Weights of a small GPT-style language model, trained from scratch on English Wikipedia.
Size: 18 layers, MLP 896 squared ReLU, vocabulary 4231.
Architecture: rotary positions, no biases in attention or MLP.
Training: a variant of SOAP for these matrices, 815M tokens.
Each number is 500 + 40 x the weight over the matrix's rms, rounded and kept within 0 to 999. Layers, rows and columns count from 0. Numbers have three digits each.

# down: layer 14 MLP down (transposed), 896x256, rms 0.14, rows 484-567, columns 128-159
# up: layer 14 MLP up, 896x256, rms 0.138, rows 485-568, columns 128-159
down484:522516477511608391509488531525487591484533517555468484512432518483509437501570520544500499470532
up485:491496504532575481514419534545422419526555530512489455471523508481465510462519479492410537490476
down485:548467490512533501568451508538529492429538422469518464536526509513404465422605487537493545493508
up486:539491552494512519432560497497447502544511506544430521457463512488553454519494462470474436479519
down486:574430543525508451472563448498559498513455555490516467508470556516481512498546561461499465434493
up487:489461472455479491494502437511493480426481488471380491514503510587523539515467488488505518492501
down487:436439488522454549528523482513501514465481402535476456534536495478447496539466518467530442516566
up488:477450407559508574551504477506534493515486589509459488550416457447472429510475463546490451527423
down488:516564491419480492397551498492447486491508513555547486434507469576470416501478587498498498518523
up489:479515512447512514523477499505517519528467435508482465466510477480535580511472585460525522495488
down489:447545454533556523514493503480541514494507498521470496430600481522466504521493495510454488467486
up490:455505510458536442538521445551421572537518493490451443510538575497558554468505446480524537537466
down490:594521449556534576474554567510505476485499422464527498522513523486410473507480494487415582471484
up491:489517483514493501547483454555495519516447503474467531481457491453475394498537507505482501465524
down491:509484535532499504503475528473521469495504478496507496519475533528479535451513495509423493517463
up492:536512484503450536493556553438428532504528492490487416510509488446497486524497534464514522523489
down492:526469545440442473388502487450574415468544496524444540442456551488501453482451510480507446420513
up493:492453463573475547437482490541501488530503496528440506525492478570488485493543439446476507488582
down493:502491429506526455513521468521454489502555518556495463462543525576457516564482479509498467538476
up494:508480447502485441478565449476520563536515416499440537465478431571561484444527501475541504486452
down494:501458528443456523529579498528522494523494509500483462487485515534550588477497505498473476514498
up495:591442480448492555463452543492495590583533559479531467487556475438530538472499482511496558527415
down495:503464520498505505547432495512508464496461548496518496472470471538480517493474466513542508532569
up496:510459546517598521551444552430560419514514536540486486535493523502477525515526468504535525473470
down496:492535484443464455475505433534413552492531449429549493393519511446541489558418544537528500505470
up497:406469547527510555462581543440512449464566507520535512454454548567449471523503423540459450475505
down497:543458459505523438518508471546521499537485516509488395477485561457474445463537470509459524511525
up498:488450529587505409507457470494483467534522560513496485455510494522479534505524451510517481445458
down498:475499476478479507618419493488473472450458501512486482496487437537523481561493444542495446476481
up499:548440482499425447430495509454505459448492589491445554540522486461553554568462432514509553552467
down499:441439618515429525492505447413461525469363494483488522490487502508488585442462502531495483566525
up500:544597410523523502476517493538448473492518478558539489543548504563462489477500518520560566534480
down500:500442521445554520526538493456430557546414533467553498506485466549499383489528480472436520539483
up501:534525517500517406444514494536521515453509478498492447552523438456486546500469461493459459542492
down501:451443502561547541567498456483529500564505562581523424477478486503582467491498525500476578478509
up502:467498547498549534546556429515540471466482501407514492498470451481497502505562474497524422458507
down502:488530532490524507484522517597544478465543623426565495495427493458514554461505530486540544516508
up503:475560491463538520497551534473442469531507481539467533466491526547532411467567489482542469506475
down503:522525522493560497477428580477459556521460528522485523549518429529497534514488509529494476424530
up504:461512460557484470543514539514467494447502502531530554515440518445485510544529385529392447504508
down504:513482385473439536509500410442466521600518516465513495500516497568561458534593531495544458509539
up505:535492501486532506549569428553509501514455517571516471481544507430517435516485483545472469542480
down505:451456458443528449545535472524584493489499530478579495435524531479482504480467493460487494575501
up506:490498531532469501433528490494530496547544504535486533456493515539506560517457449441457587412501
down506:486509518566581512552490590547468492511496533547477496462505503508434507480478485571588514409510
up507:543492479488475580514466528560518565493524453500534509481480468521574544580541518473431444554500
down507:562526425493457446496465557452480486459439474486550442536458555498439522476471566466471484547498
up508:516537497488556518575560465535513494453500507350484471541452430462459498462508498511599550464428
down508:505535442513427471572487442519522488505447481502442547459513518515505519552474431545474435563447
up509:556487492478495464481496519545464535509520441549511434488410579495559475430433524437448558543415
down509:549505464469484544508500620515437497539482533488496467460413489501568505481493474529540492496522
up510:469552497477511530460579516497536531515552495484512467509538465524488483549519537507533476501558
down510:503523484511586494527465475568437466514524435477497476496486455479453494534475489534544561494520
up511:459537539533482490497483495541506484547527488452497477486408443461580526527506488536441503540539
down511:532492515487544564465487504430429492433497438513540560533463530540487508482488512510479499465469
up512:454557490536534461464490578614506484467456491417584488481502514501519465514482559529473494537510
down512:453382487499487468438524518446464531454473544475539568469519499533517516493522493507513570558447
up513:542534518492451466455577496502485481577463513504459462471525511466508586519529474485543495542510
down513:430428477441527443552464533464543486487456424457547599549487398469519461442570491527445503458503
up514:498451482443514508514493546471478487488506436542489476487485487439510478509555471469472507479486
down514:498544535536474571435496502525483458548528522562518527429512501464510446478558476512486401477505
up515:473440451478513539447436501512462464565476471468406505507488481458574430523468544467471518487541
down515:517426554511506551504504526500566418462491454556596442573504460488467472474472498497556484524557
up516:506488512478540534448455485522514523444499478506475523451541482534508425498425479506519545436509
down516:512505466513500537519496490463456511579485430448464467554501502503495535505488512430492520468539
up517:544508562524521521504462510536494513468480464492529479531534480543574450517528539522594455444458
down517:531492484402481472508507564501513482466526474476488527394488549459487534474547456482521428514484
up518:505497494474508434552474498502490432526462467550489447477517395468516530508540566472502549443351
down518:506407479510471461565534501495567480498502478448472615440443450540539528492505493444489481479492
up519:443489519474495489483469470445499473495474559496491455521493489461493513398527452493541509451557
down519:531490517502491478502500580560459577520545476447487435530560503540464474510452472514553489541528
up520:413469521535423501473464535479484537540439543472400464518477530496461508426497427495521452406475
down520:510518509475464465523508512551534510565487492452571450510452487449413450454518482545498556577509
up521:540472480468504511490498510487569524505528448460494464510544486485594462531412491554497568516536
down521:534450572519487482541516536543434470538578563494506502510494492568525478517551445561487531498527
up522:475424527525467457545423572531493517503439474465531478556468458484512477460514515535506536472436
down522:460552466440579508491542497491482576564412495494478458542497482511594523530463482481542525425504
up523:486454523595532530520491503453501495522475561447534453526417391471569449583486510510506426451472
down523:450493491493494516527517464478538418558534553466500521540589541532506435506542483465534515438456
up524:511485407441519538473498465586496565518490574457475478552431412519516502502484502570506501539479
down524:521472452518503495478506435549466515469504483481487492542413541509506514531469474493510506496481
up525:476475511442504592493478519507527511463468503491531503474438506546469500509461533481486524504473
down525:553554411576555541501532456442496515518570462500525575481485487514451534542504488468433540482487
up526:455507488518502507468489430449517536518503546524407472556527508560490495506506517594546559472478
down526:462421438517397443561552531483460581459522547494488475514524544553494539540454430480498533447459
up527:482456467536418484506534490477503488443419471411471481528531494502611482485438574493431565466540
down527:507549513496522473453473561468517490543488544547496532519559562489541475471446551556520484487481
up528:527484431479476520463511553494491472501544527437455509489539518489498537439472510420561508540417
down528:526540497500481492553517409477490530514486480434498491486478522524477464530569483467458508511597
up529:489395464586478476482493574483557498548454556478507492502425527554545550525522552496497427519502
down529:461564484398493528512518468474492510518507510498475545484548469543520487481419520498401528534479
up530:493521457474463521491476491503519513450493534481537491439524501543504495537552512467497526469502
down530:442486577466553553470565475436521520518476496495506516516484488526477461503539489523481475535486
up531:458563413498516459517454479464469449452492495459548475457445469494469487541448494536568466430464
down531:448471529487580448524502447487526525536522383576490501404509461470511500502564519561504493463458
up532:583512508417475488420460459468505490521489475509470512560461474495497515538514570439507400514472
down532:511545511525491530588500527558490526511557505489527531444524440531483558524502491500402425497541
up533:504511415551551516370405462518481547516442447500521497474470459465564562553415468500495515524511
down533:513522417587464455465467524488527482505477518537533526540550514548517546471558442432492478486564
up534:529479494498527509564485554533465474464477517554466516594536456485501514523533515459511473479539
down534:477462517504525448566520454478519547553444465469513498452494485436551510467520562563451519564485
up535:491510534473471526501440502501451460486521499541512429453468437526471474520555428551496497632456
down535:557457511475464540506473511524497441542500497542454532508557536477494546509538479448525412522510
up536:523511497570474507475561554575490458469466436513545473526500541555545495477497484459512507443510
down536:484493467447566477501508493487508459481520505493527525525522492530413522453500482467498596480474
up537:480465566458458480488458508471548567543490566457491466472540457423532569528446480462511493484512
down537:466563443443543564449441587457481483507502519505540497484419536500508440505483509450445522434543
up538:564552516493541486430486539497522475434516490598483509525513514471547482504415468471450569483531
down538:489543558412484497491503475562520460530476525546463521518512526535536415522455536489507482483502
up539:458480486515484488494469526508521510505509493582442549495482510500536540549547485508539520568526
down539:542511561490456514469481470544512519479514561482590512521514475520572480477475471574474443511498
up540:431611484566445529494448639490443509578536502518435479602561393489510513447489467427521462509531
down540:555555470468459485479423538498494437492459590487410544464484524475520509502477510511546509617527
up541:475509496543499555555538485556521523546473495493520490515507477498487514497508492485505582433479
down541:466449531510430501487530464560489472453434469499527553512530512437457512504502489557482528485533
up542:483466514494500481571489497612533520576515415553529469518451444504515498520531538528544500552486
down542:491544452474546408429498498484524438499484518448440522514541460495513506474458490512487460535529
up543:470498451463455462487437541530533488475524493502528475486534519511534474467506488529519457425508
down543:487453534462494456517533490470462534524447423564547489483471500550508471550465503486505529502509
up544:419452445495474489559530483453429455533486490515548498498486537555460422499571508533539558483480
down544:565479592565473459545420523486484469476446559540530512455477501562501471449451456477546476529479
up545:537518511567543517399424520483551457475503520500483472511537502554472466580458466486464524461450
down545:516533610510449563569535494482585484511422520463515547519431439561476473482478473533496481515481
up546:529465519459473392397461515486488486544493538481560528497518459545467514456550504455549519539425
down546:490536467554420445485422543538479506462569416504487582540519468483469496554494483563435492517524
up547:473460507541557481432508458431564546545559572465455421477511472512538423567489488530549462539464
down547:490538492483526543492495560526429532528487494477466532451484478446463485469526507426489490583509
up548:501493472528454544473529476514522571509441518564459496556552480506477410524528466431504503517462
down548:500461484434441508598447553526568424525447539478512584498472515506490555477546467498498463615611
up549:449437533547512529531526444488491507540506555452477527540529522493470495505483462524540456533483
down549:502522531544479514485518507517482453532522494505488459492501557495520510503491402441481533585467
up550:554529459486509457469546489491499497433526497523464517485551510460476452512537481492437547469546
down550:473484505510479527514518462501568460478515481541515546539550556527480559484484508555497518531390
up551:433452486501528498477472525516501538541455557503494554489511467515458483467528496472490479509444
down551:468505512505500543522507505483533502514457520452496513488479523491542487506527524454489506487570
up552:511533507551465507481492500531484500518486544483445488506542510492549526534470467455514553570549
down552:481459495472528504496523482573507546481503512465550519494502491551417483463495577497488431409453
up553:501488453455587514460529474537518533530526392488588517458415529498513510564499498502499506495518
down553:537420510471560438454527467489456446492482453477574531514494490419556463454505475551480509516430
up554:586559455493563538473608475494537480468505527474491496534460513466496565520474493468516519592552
down554:581438535486533468460525497515481459455561551437486478481528499473553523486552472518498502574464
up555:478567544536496482468540509448508506589545468492413455551551503433511508495448482482502556430488
down555:537470511494397475579501492510498451539416517517504453504477510451545512504356520590550545417487
up556:457524478458494488520521432518471486482618572464446512518456426574559505566511455514491466513494
down556:524505569467467418538457459522532517506549482499481545490513470523507525459518491593478480585490
up557:510497516580531521451463516455446509509473503523450517492553473477510534473551520509435520515529
down557:479475445513503490494575468474535494563461412520523559550530432453491467439514477498538461507498
up558:488487550469490462483527504455519527512436496550534500558566481490515530468499476493495452518481
down558:523510500465490552439488478416452505496551462556488511485479466528552532452561571454469534477518
up559:508504504492460464429561507522502549558481512512532468559496460463431469489483463460469437460417
down559:479526476494478507435482516453501540459482481574453484533542507530539499519481513472469482512475
up560:484551567508585465396546480460414448456478503439503485489468489439497480533514475490561537433511
down560:508540578500484559505518507536491537554472579460528529565470483516524524490384450461490519440477
up561:576453487509494598512400474539460597611537516525553545555566467459528522504545397490465496516460
down561:505558520520502551567487524441466478539466489499578549492472464551498492428487499471523529519543
up562:519487487458497518484417439462507544504551576502521574488560467580465499521502446569577488487531
down562:487518510507519465461570502482555519502450561470493423529511534428573471477451516436448526538517
up563:552434507521427520452487518498504547570548508524516472513521438485468482481566590558453516516459
down563:552494496485508521484589496489548491507556490527478560514505510569523559500534563483524479423504
up564:472484500478540526526447546483527485504580519530558528441408498495468530527561487449526498493487
down564:475480535525473511556450479463517472558467458468418437495460485496525483459563522493433501467491
up565:470446401458453495528606505493454524491461503538438469479441504453560486493561382486567458501460
down565:465541507481525500515525535511513559561536455523504535500498564551520525548463513503541507594414
up566:481485456529465488487428493471504470544480547523542551497493463445434492472518490472484525503488
down566:503437504442524426438492475497502494462516478466483517496530472457446559488468489475475529495466
up567:498476503415464527489533502552482576458414485567482521489559533534474424540480491524467490437467
down567:466511546432419453424451495529585507489431460433520548473453484494443565514481540514491501488405
up568:498490515498510483460490502484513529523526553497478439522481421518543484492447414488531513518456